Weights of a small transformer language model: MLP 1024 GeGLU, 517M tokens.
Each number is 128 + 32 x the weight over its row's rms, rounded and kept within 0 to 255. Layers, rows and columns count from 0. Numbers have three digits each. The size before them is the row's rms in percent of the matrix's.

# layer 2 MLP up, 1024x576, rms 0.0275, rows 170-192, columns 288-383
093:185173143063134124094134140170174168096084084150156091148114141123143130167130114126115101094097135159139178153179154100134113089088218076167111124217147158071148143096086104083165151146131110108070118060091098088101125142132130097130119099138147101149059140129104091080059126112095096113
091:138082061177133136144117134110096078116082176158105110107176126123110108124169111111129112099074105083113081117084134094179112113087086148162134184098153099116161139200111187146080166122169085105084169141199133144119082106083148157085170094092123162065132125111163095144136123168154119115
089:140073104115190104154167116140097119069155086110140153062116104079114150209185142121130124124087114095164070126156145087141142106110159176096132187090158061118153125135144096179108136141133145150096162087115069161155168088108150134098155147184066069132087152136176081103122170097115114093
089:071169070108127075090124140096100085155148094096154141113177164110168124109089158180167172152144112127104133197142147110106140106156095138152116129075178034127138160137210180123126161121095139064108138121136118105026123110106153135166145102121106195084139117144177131080123149133103060139
104:130089097152117108122101090133113150110144125189134141168081185183093068128148143124143182143125109086128080078163194116082152140143096149099120108132116125126118102119173129086128164056121111187091144134119117145113167109089205162086160176126135099163195095105135103087102153100188071141
104:153093169161091152149141161156131137163099141117121094145113124167172105132114159111151136145099169073128133099202111167100126156122129093151088105122138162098160094111127165079132098201177128094073099120152130084151122109181148186132087067212124107156119141130183175117144129084096157074
095:145135144181060108143107126106147126097127116065198092152133169149201190073040094130114130087102162062176126151078155100042124158105183129120083133091154158162121146159115099085157119170112167137150150153113185169157123118136126086153162156066200108137072133095071106132111069129158145104
123:134111142137150070136161115119142121097167104137148126128112141120127088108059082114113106117100105146116056109180126151136126114174147162137133133121089131150113141162092163095144194127082153159131138137148123112115074118174149138097188145135090154160123108100140118176140148089118102201
106:172137111121144145110147146135130142090118149113126094193103133133130131114143188186168118124127019122131184142136127104163129093149082092117109123172156140190164144103144146104112154129100075092098163099129169152099101168102109157123154160121152132111133102177150142172158169128150157067
106:121173132094174111145195087078158105046078123151150140103193116133042129121082120100136149096135110128101092198121152085117159115120163130115126135087218127173105140209147084179109166127128143082124104131139136170095121105103107125186158123041099108149163127126090074174137203143138097104
101:114170112081135164073116103176117153087179140155074141089119162081132150161145098144142090148151153149095127095217133160147128104170102170155185116097093143130138167155173121168109146118131168125168153097104124126116058114091109138123153111188093130162138115117135162057186123110086077112
093:105194136143083083129202146097143155148107172145145099120113156181123073097113108101186137117121080169113060110081108157149134108086131184170124104172121164130128124144064096156149166145106192133141093134073125131127128122137135154186092128112085138138166129072105065108101088149160134152
092:164078114145108179107146110128147145177126067125130133165091108105086131090090207132148106108110175112096085190139127165153124102104178101150142160098139133149124090142075098132170073116099107113123117100129151147123138173178154084160109174152121053190102109138103069129082170088098138186
090:119078089125092130085095113157064154156155117123040138145088139120187115096175117136107151113099145111064129099142124210108105147155109149140168115066128151155132110101121140133126093118164191110096103112122080153162155146130118133073117110195130124156120143114090155070122134084154095123
088:151125121193122126159155114127108129105063107117117187156131113117090187128126111215196128122164107181031133205151123177172193158102085139114157120169129139131172114161103143105134101088097125134151079135157124157132070180193108123161138185103086162082119142114166126129153103127102145088
100:106124134168173113104146152159129138060140091113114121151105157090131100132126103100153155095064091145158123109117150118113085100125188149080127151120168144172041138105117128171131080090154102160059123152123097109070096106089153123123193162155078155147070122149123085137155143146137132162
082:182142133157073140081115144141123123137159088153136089142136143132156067103179125118152122126122110142109131099164085180186128136117105115105158161108064098117139173121079084148150170097103219219094118146096151125172127134148124176087057183123148183133108125122135107098141065102083096135
095:162089119130152108126130168112111080076168159108101113082082154095178169165125141154078161147177087160092117062205065118166160120153128153116138122160091090150137138100152141145119106135115146134086134089068055088167129084107167160165111089118207140122083104186177147086185099128104145139
098:155109109157161131163159146144133126054119104101151140116148185156167083136125121114091122108147125100163103103100131137070165096087161115131116189150132150144044129144076126121095115083098157135079062107130097155086137121086129152137094114037151105175154162113113124181071112165137105126
108:119084129162104109098088136156075128164140159077119141129109084112088165143165160137151133135127106135100160166138107120077121173158074124108164089114101106120127119135198107148109136101151120143175150080141193069145132125123137144072136082157103144131192121125184180132097181138119132124
086:130161155114079134198112111078135089163117128177130119137050120103088054136151149067090175092122130127140123122136087105148124113099163162084149088137141143209128171136182120190125123092161077098156132134117125090088130125085124095123121098176158112107126137075162159139138134141131131146
097:137131118149127104153119120125141120168120135135172122123141151096130106087081113130162094124113112123143117193049188127093144144137143096105096057076135143086103137130124077061161126100106110124148141160157133171135101133154102105120118107105070179115180130117115111181092145113113151142
100:123150125143137127129140099123078110099108130089138103060100166084087156125109131133140155123112144084119164152133150105172132122159097152108165108182133101058146208111159140114116155095123158117113117146113140076084115126099135134084095115124118180123127135156142137155143167116134158110
# layer 2 MLP down (transposed), 1024x576, rms 0.0215, rows 170-192, columns 288-383
095:151111143115142131168151136085136098151151130146122133167104130151136100076163104173082163055159138156099146126049154119051177135110115166104154133133153123160131092141142130118119124117087063186108102126122149118138069141193119132123125205120146220106101114105114081108088094119082103130
093:135139147094157147145141124092098177134167111112196119155119128123180136134141143184129184107184144164120170139148103153088095143167152082115105075170112121122136151068166091088172085131134150152125096118073110099078114154151157143184091156142189125185132133137121147121101089073143131133
093:075151165076092142146125143144144111161104172141135126137094114179168132142134051144114128061151131172163157156128081185155115087160153127107090142209178154115124118104088200082082156120126105141144144142128067128150186126117117162109143092185164164199159111149103128118170133122119168164
093:055150112142124122104042119134192111103137132154147114094146038093144155110057174123112152105138149111129095105140159134145147122144216121141219138089112096177177069060125124179123128094175117127080154147145140110176102105134079115113050132124140129119149086097105116148106142094138154034
101:130038078142062147137151121157146179078119122154125140129121134102110089122164081136117123174155120095121071098127182111081128135133069085161169093166141114079099104055164124191148150092165068167122080120115200129130142109092152094133122237091140134140150115129140096166097136115191099143
100:145121112100167133118148125082146111099135138172159162129185149104177106142116178125183118107131033104099120131066109106139145097167126097156203134146099155131145113151137197117161145115059086149177155134102122126133138137109074107140166166113120144160125136108113118111124161187128090103
095:089090105139200063091122116146115124122127174128160106122126089166099131096102112106129079143166173114114082139215104036201190117122117137076158180110127125096144117153102142156130142161118116166147151130126113104087105144163192110143152159157137205079110093168109134131135123118108118113
105:096140155093113168175077088130105117145168125111109112130154148129157076129162131143067117134097064120103113153129123087114163125176129151175124112099147129114148112169074178125104149144079160086078154152125111099168101127107078115110121105108069171140126146060164098152072112170101154153
106:110124255115118127168124156152118146144139124070108090126124124105083116096124170100101126098187100117158128067181074082149137179137077098118136155149112076125109132152076107149146103158118125133142171110134147103146156162115156046115121132125132113087110089135153157124226148124116064145
106:164144148084147075129161159120120179091109123148129114133152192147197139129065097166039164040171102130107100185152124058089151110121139113078113142132126134171132111127111120113166083114065104102116142119113125155095074099088129120149183112145120129125123165117154096169178115079139108111
097:098071129090095091168128169100146114126055140161139132101165178128096077168173181139141196111144083143126108154117041124117136136149097157113068167114192149038109088141148109055170171124116154157148128131173129061113190111129124070071053168091132102102135118109108098104132123090137158167
094:096156162117132101169104173130096139097074085148159117100110096130100168118159131099140140161141148159187055129206187161134131149158139049141094085137160113089127099147065120138112089099106101095165048130117130128088184151124131107092157108118084127130121113093067146066178074170119165138
095:163157090125080148112164096154100180168109115098084056092131143071129098156108161107170089175105120074094172135157090144108130164112161079150159081088137158147118098130129170189138090117143130072111165092129158136098170170152149135099120179162152109128077076111123084169094135123131133189
094:133177130142109123184116121019127125145185174085129134102169181095072127108109156163122085134188077141158115146133101099130124175138108163131106168170085142107096116137093077177149129103102091093106131069174100143123104165131069146164166170153144132176189121102133110170159148132130156114
091:088101141148184121128160127121079136133117121134123144168121067092138179105064166156145184153124135177108117135141124088083113100113141122155093169178140175092147151158154147103152117131110135110105147098163133149109141156158200160129146175058096129102130111108140092130117148136129138133
102:172108161133164132119127102125160161090155135115203060085128133088152038123135141113098136109088111148165161099103135116117123132085151075118172117134154116121115107172143081159160123133087080162075155150112187078075121108155064129085159161168103112158073084138106147119110131120064118137
084:155137130108158162131149095136121033129133140185133112104129152144142123135180159174130119117155157064153143091169089165110079150117099075128000092107174156104144131097105153095113125113159109123105091125114157140185134142142086167138126124127085168105126093210130152082180104106131136081
095:111105099184124132136106103129200099117122116096101155152110146074139135131109192075140128164181088094173153062123099150143177107158161111157132130155106120140134143150121100154099150157135135089141119131091069027130171151176120074165152130112144153079107111185151138111179147105144094143
098:140129105143128082084179179135095102204144139133140092150130101122144155089078153118192065090175117130143101170076173084166161136146175108119171113144069110109148139086187130102175169102152134077163147123159115115206115156180024111095101114089155146064173087135117097083127143130142181104
102:137109113128135134114042106158175106143121161112125134170102107152166109148095137141127146194128138075103100133203129159130143079132118132120142103123107128104201121082113125134157123176171145126082133145157137142137132163114057190190124137176180141130069083082097118108174169126089089134
090:172102146168100131065103114157142102106150145208106093070133128189118138137054097149085095144156120124149124146125134151148083137188122067064102124107131121082154102168103152140126098126135162099128139111153149216156112196126070134169153141125108102142095150119103146117122165143065084140
097:109130142095157174174167132160116151129074111184112127159117139083168144159052157134116180082151185135194085072147112047151126133136159112154192138149125105109152141151114157071094116134129131134095141150143136179108130084127124120149077173087095139153110055122125137171139100122110115121
100:104110169038112140160169081186109133147098151155044086097115099093085138176126077097136113116127153165102119114066106130075062147105096140135133103142101109121092139102081145114172150068112147148141138157113089158180161120150150104060168092096145110113113147152155158171144133150186088138
# layer 2 MLP gate, 1024x576, rms 0.0262, rows 171-192, columns 288-383
093:126111094147158127147166177116150145072160124148146128117171108134149092133115107147151121126164109162106122165096134101099081127104161082085117118169154161133179162101133115076118065109112109132118146167163111103137132127158091127171182117071189101135151154140134126176139119154118114103
093:157129112082164120143116109133089148143136112120110089137102144161122141162157072117120126094148071162151167135144070135095069104147163130087080155210169119124153097110109112103058154164167168192060186150109078151134198147180147163114167179209104083184098119160097135144141144067140161141
093:091089109162115182126088118182165117105120138126132121115087072138116206168162176119142141138132095112120122060116172096166123135121144163103112104134072153165162073081093142157087132115164088092118158117165082121152114124153106174118104125161161124145171074138090113151133162102144132049
095:130151146043143156196122114115130084110141144109138140147146167109164079123153163125184122103130100144132118140134136183149137090094095137158111112125214109120142149139150102162161155076112068149113122083087118131094165103159126161093122143086135127135137128176086091156130155120129088159
099:131157152142173156131165129067170134115086169196158123102135132116151122142134149176182120110177046165146159193072126086140138121111139162076119120139091072154128157148157148123077187117079083148141095143112148175149135187130082087128170172097140169121112125123158136109131151172147131115
093:126157160123021214148121149100125143131135093066085137140148145089162133129112121129161174109132084131138185124059120196048069125161139150124074085145170148163116168132158143122155115129193157093105125163104154149121145112093103162122110087121123082158153137111138123089093126106146132128
106:103155111116163082155125201137145152145155076170093164160120109122178165129120148123119085056187118169113060138116125082094152092197066156134166120159124098199096127096152091170132128210106110089132105085167132157098128149162135223102152111141130167126180145219152129130177127092095133141
112:096155045128118103157146102145135118086160122153133125132130127167125102123099139118136163128098029177125093160090140126135115096093117163129109136113125116157167146070142146108095166111090149074109124143153120164090129169091145148169165176086148143135133123177155112109102142115178124118
101:128111061134178154151152121144109101050131154117081150041177085157103092110151122074166099115117066181128050127091128053172133145073102127120114095157171172139172142129128111154130164097142103081130066126144127143155134161145099182130135151068151107119166146125115156109091175155114100102
095:097082138116112072195132180108109105113051133135136131124146162114127111149136171115134229095112078133114130164097069131116123146123093150083093124153194099063105116110130132043144173112139090128127119162183103077121171104116144097082072167068115113060129103143102098123121141095165153170
092:077177088119085107126177125102124108162121142119089161170103133126155095147161138157122130136108050097112147157072106067129105095086079230143129169164111158176112181114183112143123182136146128162132182103132126135168100070101134201202086130148120156157149129132190111125116146140169081140
094:107064112112171149153115141150144146130114086077122097169078161124099162129131120189160178152179166112151101148146128122156120081128126131101144133157144099103168132125137110127122107136169106144136101127113081121126168119140145120135081118189097094163141113186128119081092157126094136107
100:191165107185113092122126108066165101164114171128141116113141145105104136097120107153120211147162091123148183104105115123107084089125111211131107139139122124115100101168103118164136097125125158088141085151170042128150123124133124193131100081182105111135083141123071079111105099180108141177
093:098115105126137143173169109084101094097138121094147151173182130104110104143096116116158153071144122143163143116128122088140169126127130124109089125127126132116167165093124115132112095139095124059114074151145110100089077126109086104135139136069165129088163109120159161135086133164105136079
105:090073121155092128139182093110129068150050114111172138107098168117145119144111135181167160133094078127142135145163180151083098152183085137128126126122162115149138182103153141107130168105120141027172129149135115120150118066086078160064111143115143123121177141117074138172118142193120094145
087:105123106153134110116080062189069129099101142031065143154101084124125128125116144133117126153101119147126126133081132123116118160113154121092109068187151091174171087058099152115084076160150085139170123127155141078139139106121154118113134088171103119132153145119157094104155153149108165094
094:076135108145103166155125071162155153120104081114109154138150160074124121076156199092195095158119086136136164176084125163122152149184137126121099103103107107134105204123175159080082160154162132056176098122134127163124114140170106067115175135132093181126143133141134127179123189123140057104
095:146138097136113166136140102116186165044119106106137116105142188107157088170155154169086163183087048104141178102165093130121090095089104188122083138127121117162067162144089138142074104196129141171100117106108127120093128076069164173170149115125070119187125159146177146133144129132154080144
096:098148110105143090166123119126146116123083141104082195150108131139183147181127105184081144177148123091124093134191108126171153106095136159142123135159139130108196114075115149097129142189137137162075127155117083172120117134077104180212129121152128165128089096106119137116157165145106106149
092:097062157165132077132159153138156073111068114129124144138133145119139155078142112181160095150141094129077119164090076089020106161090173130098124115137133125111133155116122091143115111162145115140151094085114091083158158152250097148147125174055092129076177067128130114216113181126086176111
097:154104086151105089113142162057109064120141167106129158136097131131080125091103133140133030144102050093090180137067146156111135116098058101134092076081154133117153112145124175096111110106108148120131093116174085141143090186143159145155113078101106168102204125146170121135158129094116135133
097:109103130063098134132138124145167132143125157153044141186109096135134113197148106117134114178157104175110099136079101101047087147140121164147098081088101124133110101099145130146129102118173122142131161169124100133184161089157134133118163093100129120183142115133163125120122119156151069158